Part of a small language model's weights.
Architecture: LayerNorm before each block, biases, tied embeddings.
Training: a variant of SOAP for these matrices, 397M tokens.
Each number is 500 + 50 x the weight over its row's rms, rounded and kept within 0 to 999. Layers, rows and columns count from 0. Numbers have three digits each. The size before them is the row's rms in percent of the matrix's.

# v: layer 6 attention value, 384x384, rms 0.153, rows 303-371, columns 0-95
# o: layer 6 attention output (transposed), 384x384, rms 0.129, rows 303-371, columns 0-95
v303 102:518473482473481416435476501504477497557464527471509479493388468558439560512519443391488427494548549435431453566426515494428457497556527478516496539422605407505436475486488500479541550586487403401525461515440480512498495484489433479544567473558495494502526446464369546434503442601539566522
o303 100:464545467564525547578553563425637494544500529452458464479494490449418530516426504530471508511534539455427467370574484575452507425542548555491481470499487536491463590484458470436463492508573533531505452462559511531467545574464525519542461526477479463433485526500505522443491522411469431472
v304 102:516453477521463570560509542483473498511505609516537525507474383538506532450416455578412546506453489467523511405454468443520499531463528567509479500448514551525513548488440548477588541451460447483535445525484512427453553523509483536541550356571454547403429444690497480408492456494450399495
o304 099:411517402487424487477566458568491547506487453514488542469510565504482513545608494436491504596482602502479524543423615512489550472591557555489579494429473552615382531508570464540501498586549451476511553422429559414524568430563502459511490546460511548507396493517564483480545681502427494538
v305 094:527482514534491492528416576492553470437507529434427459582480544462466545578470588531396483546526514470542570451528524510457498617566550493519496493465496551475519497498557424565462458605437557483492522517490481470439383542384517501515452590606479481537546430466549429521520477541423464507
o305 094:476467540535508525492545496549491462538408395530487501557633495523487547453470492513532586511516541460542493506473443476535459426510537446552442496585477363427636573480513532500469505457465550450584406533517462471561522490480574507521529517467569492509544420582466551465552460483468454504
v306 091:450497516471539418413513530457496408567430484553535425493518537612411420464505485545616501533419498405509424448501533434466545525491509548451418440434464540512434429403429489515529566475527486509445461488505443507566480488444446502466545583479505486528515489538515591509560359548521497424
o306 092:489614433495540481519428359466437533460430473487512527525514474513468582536537462443438493433562508434504440394500536463466471531521540458507575482564559489533386518535427435539493510520456512644489465398511514533429622442512481428474448470473543499565512435551452386497604475442512407566
v307 097:460553547542490479473532404540461491552475579500422506463502454506520491470563501569429457431531466402400538522566449523501511570551601551530533545508557514457424573488480437608482508453455520503497376547465451487524537459547534438484511469533518485398511467636464541424500435534500537561
o307 094:533459471623483454444524440512505590418567568466495479479485572523484478473467608495513473493536423632421521572535502457443498466391482429423409552487501501430422498501568446549568491571474457458453527501497535477544542504503522458518506477495529503483445501480612502435567523521521473495
v308 097:524631545520501574465523477504549478548475392521529522495503498586466563470559524464509541614480506574515560430475523540630449517477514461512475516525473514506462496595530450501515580423499501531378485562534459533465472496440489598474516531477505442520519597525589503589455474485428585575
o308 094:494521507488576428474557509432576443536614495503408467438445478518504460364369526508452463528573448500553447534449509490441477442543488438551417454497498481511506418479463501480430503400458552536467553469423436505510520448559457548507523527566560511493539450464562441543533468610540474500
v309 107:483487413429560416455533532501619496559477541518599540431513509453441407492483570469570508514495521521447562601450476518518520517526429554484457436484566539429584595467488503554512537492444517499587440538543539460463508540523538414543403501476581477498575505447497436498597598480538616485
o309 104:595488529541540481498460485421443532540378470580472523347493511529502545522475506506597607413516510620399526470489460530523527441504419516485368556505493554517478565505427495509563427378519500471524544442563472505505545468408525514537481521530487554511540502533646555497404493472543472401
v310 097:505479480328571430408436521516544571543555583500508561523444453516556512466480483447480521504411483464531462426553521476471477488472535580566506481393532518482513503467467512428488530567491553560619488487510493475442533500599523500614542434510528571499549458518507522548577464434499564505
o310 095:506436483499456539461493529529459406474478524512420447473509610541450444562511589494368483431600588450478484537540571605535426468465431473541465505543501559470491535464618470522470516431481513464426528441482589491437586566447536460437467558441480529558534435469530522486474492481530526510
v311 100:498636486469497480550448393575564546554492524499466526426478526478470490536495452609607460477475554471545569613447471564427504548551421466568399445404535506540523582466427534570513467519471465510582473520499417514405422541526506406494457422551476528526394448465476487482461510489529568500
o311 099:501535578459485449500504511507511476514550427508461526528497532590546557463472571494535511423538432471558582478423525533573585460470513531494470476568517533482536460550507471431405472541545438490601455449449406476499441487514369503490534405502533504478497507467519492520470466474434603560
v312 089:565548495527486502507429502514450409515458483471469452516477423529458471463468573540479516495508487430605558478495515519457524565501468514452483507526457452550464513599495490487544496506533530526523524642547455504516515545422442575513448510433480510561473489483568515480508475506562523496
o312 092:445504460514538578507592559598558543488482469477597481613486414550518362541513593476507471631488565521509479476505548435476447467507509527509552431526505595517565468460425541488506521539470497517536507453400553512584496464544419478472487528516463415497520478518512466509486561491537477524
v313 096:575483534563494508558493512420514517524516540525516496452469555442562511442534536545507479583505543446443514512612576526407683452452483504517533453511601514501513475462510535511546509469542506478484580504446476440477542489412565530594351439555504515478490507492436548516558492464636532488
o313 097:448501447458534558467441509529372492430502431469437474497529545427546466580488562450498514475580505499466450505441496436444500553468492540459524467571518515481498493464460471519485458518517493590466523530557539538477521507542450426577454513435383494467598465485455529493557541504565495566
v314 104:518467387536526462539355505559510429508465545473541539493504439599513536532474431406474507592428626452472437474471571429424523487456497565426436427504466563451466484475365526440521610511519460494538504454446580528495477582406554507518502456569533547559561436522465480483539420497528494479
o314 097:577539504495490527460586539522476538425449518501527572482502570532532584494442492413395393505482476511522544512481498543539594508537551565465498476512400480502526657500385503522497590606544484615487494476477490515543529465556503502533392508545468468582424491472497493492502517487507544519
v315 093:502543400557462460431461603493495419524534472458403512457581502457485550428546444547555466533554390602352573603572521521481491536463505541470588502479475575489555523464600530476552463516468525459485460452409495491538475504530577457573583559468526531483497500571575557584473521517613514521
o315 088:499422543460544472518551451468506527510514528512457565478564540479494545550443533524557517444501472485501539472509502575580544499488480480418470461581499540511504593425534449546436583470537527516537541566512528485534466476527594536479500431486587506528491572512456505498542424542427541511
v316 097:498508503492494478496573563435549395546434480488608489517476513529534469552492472514565558447497508501508484471605629497549462456445348474523466509413510499468526581473487440552425570493492473477472575488573616568521501551514524447413526495451598530451536494504489507522510585436597496469
o316 093:403417499542556438517466483499409508458463389520443494474443437529425505548502493508490515447549513348562586439484572530453557530514368493467552488486483461423448447431474618468488533457543511528483505453524445477516502501509495510566487541429542496640598472398448554542465485531461483548
v317 098:446471502500626391418449471505528497464459513572539437537490530490566462437562527403529575542446538454469444475478518522478522483461446577523493468550485529507545438501484496505568560485553521425440512475518394469421496570450500347513533497539464589487478475446516430540461525475621479584
o317 098:556572529545472455466511507407482556456531447469627638510478595538531413560466520491521530459541460465424505439510473404556474547453454413442498387529484494606479472566501544451489489501403408550544573533470516470457509506472464458376403531475442493496534490465484583543453420501516522448
v318 096:541512479380535516464579448459468454429460572533523568387557492595435543569563476509570528482492514474480422499475467587508521532495484453476564538467347492535560523492508556580512487522513541456490542498529512563492503556440542503513432542537492549554575499525585553523494538479486511424
o318 096:515507474518500531514481550552511442474499494502550534567461474477540507666477440444470396464543467553478606462498537482447639494588592560500524492456572509546540503499488581533568543427516537432493473487523421482456542496550459549489507564566582520526510567478530461557535607477572578543
v319 095:512444508492450521537488472545504496578525493475568559479503588549385532581536530481543523515489593450470514498467480422491481555448421501514523450555520443462480398483552523517462374466458587427493617557514502500408494504504493551492549473519481494496467545609500520482587545397471418441
o319 097:462492502444564406518453492429470502466447455528516481509522470428549458484411476460508505425472523563537563531545540600442554477494455415534389462586554428564468460528539575525573553435489478536510390513543507487533526496572476487541460491456580421536551528552480435471411529513528521459
v320 094:571496569475487499431474453394536508518562511534454518457485583490492563546428532465484424437436455453471534516404535541432462485465475446437480531580521458426592461545500514568467557521518447482525578493467468556543519483472466577509504467542460426630539492505494451562472492540455425523
o320 096:458521452457477459470555432507425450511375491540460442594470485540405474490512474539509439606501465445523473449605512428434479464502470425502465486443502474555445465405489468482506464463475604569468525525537459492486473557456452555540497599518480498443504501441473488528563474565495567474
v321 090:438522568508487538534452405510498507456434615501515526458481526477535447482504447572559539499522465445442498488605496496550547453501348514494498485481516501508472566476523463469561426525414509459548473522469512484444529558549476474571465409538496422453532434561428443465555525518455534464
o321 091:392459488490472485457477562538564449546518433485562593519507486542477548550558484465579484480556463534540561479514553600539497563469553528485449518413487501461603564559481491473539543427514493545563539537522525481536496465473509540446533535453430478433478490407536553470436564570443478581
v322 099:512534446386485472476473437517404503538419493425445476528475569541396458518469460486516543486417441577428473542440496456559505523521462542420469458464568523428484408528465550422588589499453508471438490425557426404546510458533483594625487434514486431468493510594446498417578453588491511463
o322 097:563500387569459573546542578562468472519502493473402560543545490549457541356444517485428444455479458487516613478394437549447555464446472551517506445520403410526488491515442484553524434483478464459624477516481516524514477491504569533543459638519523520595545472451488455550474558446541524558
v323 092:419567553479476454431432482580539545527449488494473491534621495576475516451415561428490506496521469527488558556521539511532548596513524464470413470561473480365529536516464613498503582438528538554501528486473539415526465508504510457481426534570541522483500520462560429497420503462411436416
o323 095:506543561448643423458545441461619418411460602476562552522467384472404480554526469487543508529511427598541531436472525522462611443511502425548477501520500577575471493391533446559432494417527534541467464408544531539483456589523526523457508399528465426467553500440511543475528493513585554464
v324 095:444496486400540476501510564483518558483501534406435506511485499609510438446527469566445524445467410556403483488493411473477490457577536534497557474403484510574525508482537566496528514493574480522487449475457490487474582506538453455481528423466499526514567547458481484561459589463422438584
o324 093:534496535475463511514451497421533440491399469499469542501525577531413533513486466462433556494530492425592399482531505487526462516463495547512466552517453465503390499420586476495430498497446537532510588515565553555506497500531567489575470460487515577478494458472416498422479461528551473439
v325 090:545499441497584465554466476492496445523500426490541411499451514498631580457517555607545563488541566452441486544460427502436459477502428480539477508518556494472484572460436482489486572508555535509493465497512570548441440510428545543535552464525576494474548491546485599464579475541520576491
o325 090:482520554504487532541533536535479510476554521512524582465458502481455502574526468460514415422511532579447497458520525515505530601417520459471510501558466370515530473472520424551578456449465398546470500540442479513444493528466485453534489506468562483548504490418456544430404546421525505509
v326 095:540530501400453533548554440519529473483456560423417505541560559463522475475452561478481509431517503480497436583461413530518491564492498552533376519463541490560539458524463506540422490409554539474539456494474559442475498466454501436428486449511378512494515501379394448505443466521464493442
o326 093:394517500514608460501519497441530536494512452639524439577440391485467462543545468507486538531511510512547429623471469427499415473517545591527528538499555521428474444599454463531497523495577459453478558565493408477540550551450507528457424576670593511495531552556555577530494524477561441532
v327 101:482443418503518548531531456563511542462484468465420550552439457478541490547403525458481463480501543575462540525576391572480511508634539579519496480488517563569543447516518548544528432503444439489501592449527470518483455481592511527567473377477464558448478470505469615486534589523520613486
o327 097:487496558530489477509485486474471469549537559488481568558509626531564516485599521546567541532445604494534515579383524497515463490521499510443495483489448496534394474434455417489483492496473505467484476529507497461474548513521538497505472519494520544494453579508558486443425405552527488432
v328 098:553600470553439508465547531454473532585520585510446450463526451414498463445520560417463502563496379521557494449599521537530492426621487468525502468542472446492413448469559457449562520508508495492500484552522467550528493514464393524632460481542483462445450479494495540553478528463592455526
o328 097:506475528516539485398435559670465465465521432416508480527431457515416536521544521559550494477575443505520515449516474618451582463415505465418464473448563518437486495499439489482509451460486502595460568462424562525458509519500594433470446546522581549487557560593539405463463480512529630515
v329 102:548472590563521543565548515538466521512455507563468515568561551505441613580533496431493553561456414463610545492411519493552473546462551470456516573624467470568504425589501471446347526439574544463448523481512545575532503490427485531434500520531485443466505510498555469575507528540511532533
o329 097:417551528465491449450561523455453468403567458450540420514473436453517517482426402548451463488439527426475454486428462568467501516503571472585565476446450497509546482484423565461601507435485483402545527493448434468525506511457489465475539514553510477483448525407491333532491497478514515492
v330 094:484487572481577554560393554554534533514499527538561475468525524545581474460446542634426386511470528523478544632403584515518466604498578449497496624557450438454487470551446478521475455466429586511503558486556477446474551451506583447490550425486483492494488386529470551484493495503516534484
o330 095:492489478380545498435559388433443551494563583478461532563574554366514540552484531493493616426516481517497511494503451479508477411491445512476622524465467508585514449515548518536521418441522396481518448454525576593498460521495475442508605521481535353564497593435500459568574525522510526528
v331 085:513499534549527616517534472436444657590468401467606511440486463457510420473516507611547448512612526364552469522580496555498463546546576477462569490506490468470555487525473570453432548575443470524451493404563481537482440544595479410449463497540495494535450556471488551470611537522619439469
o331 087:435462514489407536388464463534574466459544543608497423430483509499512570552499502526588540505482485519504616455511499379549552417443531545479515456544475523556469472565543588527486451501470492521559443486490580514469494494527434537583555503367578439476398511420595520581548609546485556572
v332 092:522610486502540527492445451395468585525502533510435477430534557423518444432480536578506470440508507502449473569438460497553530512511443493461472517586464579426540438479521500508418464511526463530487419496482477484559535506540512542537499415506450523419449527489470437504535539513434452481
o332 093:459446586481482437394482505505514478488461474463475521514506511526432495455580507499503463512458495492549443499540513506471452472313468478526526506519494505535474521442533430468556413484476496455506557590497523507568484665504487499507493499556495432455459532471654426539496486514470529433
v333 098:454504463524487460540577564425496551496493488527440469553560419473384600454504502508488409493360476456516456466507568497499493521535488440487442505377470488538570541419492574551378478500511427480566453471464530444480563487534597529496439456558449523533458500477556509519535426427445506524
o333 095:521471541450467486556477412528415472457583462550454515494452534405510489433541386485523546465558486343521492438494520492503557456559469494509537546526464534517499508516452443389543498533504522455488536522490432507469476573544567547410470428412513443492557420473514483445469546548478587517
v334 103:470569468456531458473453531506516529535465490528432429540440535487468401453448529496577566487539467474494481487569488472429539476430561578559508500530458484568475440577458505514569436528579472526452522516474454477538431502485553565411483519536459554495542532561528486501526501515493462425
o334 099:465441461492575477524569549468577534480513519541601427546559503536530543447576494438516450561525531396468549434520556465488434499526567459382487542577433460516467499505484426506458489472485577548569549509459450552500393518496535547475402500391485444438526606548498544501510368440486471488
v335 097:406526436508489529452467505472569528575457438471644485502509588511608450448440495540486532530413531546554377544494467519564480489501495497597497433512470449482535487454479419573522494465467426448527400613391474568419461487519452427539463487423491578448524501527435476424450514543473469562
o335 095:554517591477449476459480414467524523515500452431458490511530495591453563486515596467456471525505531554527497479474535502524438398467513512512533486427517416502484456465491565472511480451504477561550480512499520454499488502479380519527622471607521455528430570534449496468536497512422476456
v336 095:495503423464499564512477555421508482620543554531458459503509521513554548428519350499458516588530485544475411509546444493428464489482504586489510458491504456542450601445400466519482465456510486520597535484522489494544424467519494472585554497487544509474455504526511510460494433537487437495
o336 097:498481466522573438477564546563471521406497560507467484512527536561452510526575538561535468514536538551393454403522534605508485493446498413460508556588525537487449518459587582526533501475543458627458534384555524513403487515511547520523548510483478619526518484505532467539512656464447486504
v337 096:502508612436539473546491471509477462466628584492500487500612542517504551391605463530553424505537513432460461558521548552504418504526555500565630555444498475595535507492546649584546492543541517506538505528456464503473476502483523520521497474545498585580483492518537440486368542513407461502
o337 098:616575508430462491510546404489464559482506476487530434488461467484528480503456492427424447565577464509533478494506557558468521519551479514536499511494567542493484466572522471488461523383477473458502505517530562528541563477478445519519455425514463462465476542436481398442534509535462477507
v338 096:480449542489545490593551464442533562525613456488472514521450484459547480525430541464526443492482392468494466450533428459467533542446495414550485518445504551541445467561476473522515534503480464510462525447405483495549516527570477539516513468570502444533654455579567507439444442602456481443
o338 094:574521547512472472555532482577492490484489509515453500567510510470514457540472521516443503500512587579517488547543528525471421509519467475595501557473556439465474470380595433498522319412362557491526489505531425415554465436464564533556503576448476492427451489510562468518508498515573532568
v339 096:517535450418503455557537455474476546585550525441545575534561521417601465438428505469475499513515555578589530535517462454485497470668490541490549509437518490548471534390587453620533475386502460523523374502487485457388469549446525380485392466520475483496564490499503463560492518478480469496
o339 094:558545503559582524428435486517542478490444449478487549474432426539457535527534515480557495523511444524468445530595550550571553407535382473474403450470494469485488502555540534554463444425482333471492498533515461510502586557486493444496559520475552524442527607525547500466539500490481511522
v340 100:528537441497544555518525576460468535542423576512486559445519486524453449524500472484438554493592537528515563465489476440465605414479458466568523509514565535484452497477601399558469597515520506577466473539548495479495559497547506551584487586521574450483449390466478544487452568478424426531
o340 100:562443534588412440630440434469478488535506429502509574518492453460536608499446484493413539539453493518460490469565586559484488640460536475493412444470462443512532596554658590523522433544471512381535424492581454489554563482563551472551492513493506495588508485479406523496517503542561568481
v341 101:451490471558474481493533441566531460512427513507511498488518488523503477494510540440518611406539498413460455624463538486507527492453484446444478499487454529531516550559465366462484471493543520486504542475488490516542446470530450511449559508506428482444522382509425543507551483527550455483
o341 099:557489474516592511506526584533598498446524504493575618430504483433478441506446574518479485520442461586540491522524526496472448535415500591436481506474533566454572435430545561517624524579474439633531551495446495548521549518530509531497530535447473479423395560461491480482406512546501456550
v342 086:505538468463461356530544458491498501552486457474515467468478524553522480462510508548507565556573404592459514554515523463457536508421431486568524467445524563451594496479497439511513506437516562440525501457514552514465502575535476392568534474499506511450545474544520650530493420572488511493
o342 092:549562585495483495457520540552577524486500500581490532464510579511529593521591585511539482454499497520506471440490579522545447563548636564530567512480446503517515415441461552489476484465482506552511536404509455532467496599563501515400447468507481476532559511490475522557516504558493535527
v343 086:513494392464540618475480536467509453565484606582531554462547482528473476477554443558534605509447480444545441507484486491527552387473474556523392515451434485535464512568458474516547540463515443553415467472530494465425488463530518550505550516529550436597457482476486493482551642503465503546
o343 091:530471472439558482533425489511534487529523488532486406525479411568551474601426588483502452453499463613484594523518504476497442496547484602478523497525527484533539528577491522487490525477470419399572501427535491481482593483493455473503464469548512529534551543545480444492568462581532556450
v344 094:515472461528521494460552480593487557511433607558497518546462439510496463529469470525471456485542504576552529585506433506529627503536438531454395574507440587542531520568432524450517428533489463459482502416487577539575491478569508441614434460469548523540598487525569471463535555529463586444
o344 092:478498582434429496442526567436467482489578464471558506497565477489484467430480517491608425388548444524496488448504516492492533562526474489471533526484421479471538450505499506508531474443499535549520487516372456575513489532500469511376501653493496510501444507508599490517454537448603532568
v345 102:539556540447442458477463536428489478441470506481521558553509541520450480429537516433471470575499579503475544434514613419344531575434502509481566575493493566501374467463556529464376461611523411444444467482541460566564550448469522428522434438486478438506466524550516564497474489529581550440
o345 101:528397450535498532581473442529477607521594478525561487474535418371527546489469437534406518531537490485458504559511544497553545545534508545402554473602449453552550450594523509516510508467536450493383425471486585505482469439513482499493538551394432516463457439546513454367590494424457510487
v346 103:403589449528536473518484478557526482558496439474447584478415426477472466520505454476450414413448583504495480453494497484514592433437422450500482544477489521498442528431427431458476493497489546511511435455452511557496459429465536492548542431482439497500481557621445508434455440488513469534
o346 093:520543509528539430514482431517488493440537580480533569547524483571530478424539565544479523568511445482519502544488518536528429536474599566486510474508475416506530566464523491615435573550517442447533552540496605546467521398489507550524512501458528516545456492534563556571418507523508504487
v347 088:450547470424540520517516519497513522479614530473495475435510569403415476467473379499455491478463392600452516438505584517418525466489464467626530544437438517574566469379550498462494513510378457493495508516488454630634505489491456459572506448494474533501465506522546474530532435563550527439
o347 091:449469447513429494581541505494421602487474448502449570568456546608541541549541596528518494555476473447548493550492513509530523585534556515582495494528520483479427553473496476507505477487508563627427475503522485519393572512418610487450534453561462496537535446482474548494608533428493470464
v348 092:508536569564432503564430553616569511486512412419398526458499461474454587534499399466459548431521489452485551479526489480479505571558531427481415500496456528413531389483488464407528614395492577505508497525391457556529455454467535439434516516512488516509477519542537518509529504526551494599
o348 093:476607451529442516407548554471465554555509492483602528438503512491554531472427511515472493544426478559544518535501400447564607542485565579512469470533494554571500439593443522577501506522532559514483469487487524475507539525540492488548472479491548456445488496525546488542514488574463570592
v349 093:521479436494543506442529562505523499498502505561469531496540474480498443419620386497513455519449477408506573527441580573472456522462581503557545601465498562507431591444516463542425497462496501519441490497669514515447523485558499533472485500567559555458504438433551471483415566457461582558
o349 095:391559556552443527492514468497514405444509526527521497486462503488537461536548514511460621408476529459497438450549482456512447468384468441466462550530560459583378499485548607470493500551542517475554473420556472550500593447423465436429579501364493527526499380498493482475464506498470504514
v350 099:452458462469474532425547506489545508504427535425514514474558542426510476439534472487495559461400433424408426531542520573472511493587512527461530512495443579519549496486462507493475449456433473365459480455526449429563487476534469610516532411589461467480618445519502509432574529471474551476
o350 096:446514408527468450381478506452560449490491498494434419555473596506476550538401514502435553444463500465451544550428556577516497434402560623484453445486467558522553538440545503568544474474532544512508553403449460533488456491492616525509544507519513514482407589448535451476454556638473522560
v351 089:473594604535423516542545469500579465569486545598496454487476543486453583483557471550478421544512482569435495542442456486566439565593516581509564486411570512511454577495466413484431507450437538492512484564432405570472596546501491494464493457539497566502546473480524598460486558570496505525
o351 092:433493531583498503496601497523435567482423509487466517410432446460561388444514460473443508485535509434513521524489596538572451414569475439485491583468519504559483417587514545418540551474592528470495612543474484481557537588522542542436488497455556570512440476522448463501587580526506522508
v352 103:524456504489516514557484526490503474471470418476580540433469417502467534483585461487470492573374462411497464441497508492445465467520523543520503483473517535461418435608492574531484541498500441501546514540596572514517550531547512527461510599483448445565503482396589498512496476469487436576
o352 100:482575524492505519541473512465536471548506555436507353558503484438515496579492486426537493535512498465595541472536520595400484388537480428518539460538438528572564502522349461456507509498576528540463499514489394451487503549557480453522501504514467563521530530583468365519430516571507548499
v353 093:523520447473407473561472529567475541548424477599415470503472532528487514539506480523586472449502392523515518504454474553448546539591490490594552516431509542443475511538506403519432490516492579545553463460496491536431493484545369537492501453493513546491397435554505563541446443476420509487
o353 093:446493512514485579540544437549545532522496470499469626485466527488597473509420523520488479498474544524528544530478466589498496528538544504511428528423466526555591455555476576494524466499452536457576486520562461582513602573519536511465538481572497514390414445545526549513561550598484500551
v354 094:515480543508554498487392474516461523504519527499447461464504557470440573516429531438576434435516494528492499481480567554539459518476479381453508644538472446474552470493542575456532543468496489569573529549585476529576509548479433476559489524318516433497447529497538514544476519489510474556
o354 092:571534523492472510442525524478461542537431531446520465540526443518633488435549500562529522488528446457534484538509423472409483452514489421427561399554565578554420630494436543535511543436517567485504481474585574471516510476409492409505542586543442492492407612423496501511527462469430494550
v355 101:537522562532523502531521394483531492492486605400506466466489447459474442539484552513528563524473560470491561504475518535510541445544375519497508542631582487583456551496567493485604448470501436563501516336519463526588443429549520491540456464522464452433505473530516504350385530565480661549
o355 099:447433511492472547475547515497410488593513540578470547510508461471518409386617470556529475439487480525546438434531439531571432535458437455429487402446383549438506535594521554553471420458520469446522437503456484488599557404477545459516493517436437542521540580409554483519524457500524546446
v356 095:581544439493435483463506456482482479596438499575389422478501440440481488480466499345482503449551600479497578444500404525476514514439525614447539497510499506398459518499490449464492479514570506504495462496480422532516504516550496475499501499497528542448548545545474517507492391532559426500
o356 096:540499439543463463414545529549446572492525503508535446495510375556584513477565457515538465464462504461446485494567486415596473474412455437491437504537528447509482462496529583528500510432499488407556443482529540512453442507468524556520515556554550490496528436497530426558532441431458458496
v357 103:459476563563487484506549405516450450504436453518517471535491460498511333461475534451575532512413427467559425512449490494553469498470421513486456568566348529493533505457394537433503447494563549572434515590574483518462513505461527537447446493543485429444491493460496463492474522492543475513
o357 101:474638516550542514481442615507489519506578447506548476496422432466498503486520466433580525507499433536521474491541515536509570549565461479492594528540563513541477504494495501492500344494440576522461524529455541532568505575533459447562482465505488438504413491497458471506456469529573506577
v358 095:478597439421595529579529404548542531459520578490426579546525540489518484575469514447512477515566549599438503477586560510557532517508427496534464468439480426519527522553548556585470481439534567665484448597513446449522419520508563459496492478462471520541460459504501442498494449459405440398
o358 095:591393542479527536531452472478505443501566498498544573552453440421497465440580524551489518508502526504527535539484500496479544466553527475507463509499505549502581515496470409530470522490490495408509517453484496501530445500525484566574483412555513551429506460495607521493534519557555554446
v359 089:547486542462470553403576579458449529536519559435549507536530497483535553523549437479493548456509426550566528473481489405586381544503505502533463553512481497509475482443481540555555511476461488537487526518462436441479510575474527577535482506546413498564499569535458413535451490513575448510
o359 091:553525487506571445536501525551421420453525462482544512558507467503521562385484423395519518563558381587428416554488494601493507498514561482525501545480469487641550538400499425507392517523585473544563604458484489509582586630481475529530488431448495523500482432495426427497471496477496448549
v360 098:464523430534436497498500565490403465510421577578507493551454509562427580466495621489459503582560545454568590458462458389483491501515476443515573386517533473458567488554540477444490528465529469506447474528438559535500400530473545543513485473576485414429465593536540524534618442563475405480
o360 098:509529474481500493460469510468508476429541513506423502508576396450535619502465539578422500438539457583421514531543496601498490542521465522442518518498492349518481476473523515496478463487483498569413539503490474511492443473543419523486515523397565464519529475555480561522548587493535589475
v361 102:466547511571575540574553500565461505392555500491464563474535499548458493526515449569535498576587449468601624449537440536526521447547542396504557508571437471491560530478527465497354545613449514576540575457515571409442518523470459428521540425491516433562458513567544491595467501554503576502
o361 098:600528464415495470583434474519398542489467413565508521451510558477504458500469557530556526404464416523502525471501501434470539583462594441492478464505493483530580563563554500525546594596419456413451470625465559507428492418501494446404443524479488518399570494570454479459452437492532485507
v362 093:396461496561471471495521466551519582479422514489525471566528561420566554625476538511590443481508487531417486587481544512482513513467532508572495528450452507451508483507617497549496475477439584448518508487457495483546408472540451457549545521501436509515493516508523450517521474461573528535
o362 094:490416534388581415407475425502652480439446586477570582448503485509375432415504495544512575487578486457411511460507553472497481494522507435422505453534520617500504528433434472493499494433581502457500399456459521473486532539490405466419457569520569483464459600472524569598524572547472534513
v363 097:481559520529479489449451539501547531532469441500530509513422509562499612490467471570535446489456538449513551488488487546417477456519467482432524515453535515522467557456609480564499490558537599495553599536586536530415494524475497549474534555478562472510444410446526581536541419495507487435
o363 095:540502487513475554434519493541517546495495495443511522483505392478473563461461524579516558526650446508511521536517456613549554576461548444567539555410423513497550552536445543458449506442515555547460535588580513551505554505589449486463588446392496478565539424588453421503516557527554494478
v364 085:469476480474488490571464475477477613474562478479520494486440481541504531438446454463501424434507521549602619558470455571577524436439460415503451565460499544532376589545509477502471479460447562476424394473464569549556515628448475456480518526497480542528460503534583451586542548670503509564
o364 090:556585487525461516446561538483504494562525526422491539493474469386527467544461507612586511602486503473385500521467405373436487525529490510516632537492486492493575589424490521481528555527462483535514453520550488516458509426486473499489439395505514591565469546503490484576494455457539514480
v365 090:466416498527487496509479492507506500524509518447600513576453552516552539573569516496519477559479487513512477513408593452496411575550567539499496520504507463513627391421508524375512572492451494468545522494510484418520517453470475515491460481515557586487611520511426552531536468585449581490
o365 091:408641538468396460425483493362505571503506422500472526472549561459445554530425505548549448463488462514411433443511489509476501540542487540588509526594439439471453461481547508504536515518540513572461552450476403539471525578576497530480503510456386412509519558445505501505468558432573383553
v366 091:574471461505457475484444493517478494503507582466533493490507433490454491434472528497536404455513355511511466487477514508470665432489501510542513556482551437544336481468475462459455468512473506531527478524580512631426575523528431511528506507461454500480481430500435497414499506492527511548
o366 095:517475420502533501486553479587541483598460493428515505561511627497512463412488461516573568520529542486458525458549470588513417500481552545586521505500508542432452548463480549541416451575503507491503475477560513580527458474424544529417448438467504457410440499523519532400434456500414365485
v367 095:490566480500476460514450546579453556529471467528542513568497454609485445503579422472416525569477563477550443486484443557502608528499466451575508487465532556480475545479504527467485475591454466468492478424445429493444520571487454407545477507540490506469476495465509441493504442502555553472
o367 094:478551484538531491511562465507639572442479423483394504526582406508546481472481492481536545452508533396403547571501536566505436367454517523433533571419416472542495545550488548592558558515471518476481474507450544446477555464541581618453526524508488551481463478482586499481579574565480439526
v368 095:554534563592500497530466489497500447446440482431425430465479401497519500567551468405415527504450577484460697503522567457494486435455519403438541509546468537527546483691494533470535518574493473467492510475582372460546548488503514537424435428520514419502512539505448401539487475544416537507
o368 095:351504471526490495472487488508509517517587507424457579477513427493457485429488426511514483550332524423566518437557512433566510472465514595516476594549465473488559582510552482459519400519512470532480394522549493464526502428458545527562517529493433470402457469520449511409422520535562538512
v369 101:516529511501513589550474521526474517510500457519579516540478492510458506493442449474500503495398476559543452485557495560530514499475504467513419438472443560576510520483507507464486635462489443505483481473455410506483438558532524565563481449513459517573484485595450442531348553552533442484
o369 098:568476456445535519539550545564592467543450390470437471461463529580474470476509523381496478496439576510554491500443539426410546473556460571481626498519464521485484447564502475451439378523504494487510571504523515574497506504444476564499613441534456542462502525483444566521600447476440474594
v370 099:483552539477460485470512508599543543442490512507424579547515471518482598503383450572534452502516567525502512565489539452554498550493480539470434441477474517503500481558581510474459478452511594476479493464531506460440507496368469459470564511547424533503476631487483448410465491491403517474
o370 100:493463487495525567544575462469548492558550522442605504465487485440509505445439487502486478533477493547478518465399457508545645533548561555463497505477486609503499490515511486496496526539395475431512540473413518499498528396515544554463516472531573460517509540528484505658568524553463447543
v371 101:507533479462575491517508555428494413603491537421495466454488584513499498430527480525441599497452523516517596484514467431556519561448478468526567459518513487505490524509502561500533528558549607506565509530576409552547496464560375514559408374562414463401465551541468426489485492561484453477
o371 095:520504446448603465553523400494441504509523475522610476600476543528496456506530482527526446467488569484506462516570560507462475506439581508475531450514505549457530526507612451429501355537534373488450495477507559447487545490484560568449478519420487493470527537565472413488432591535412522523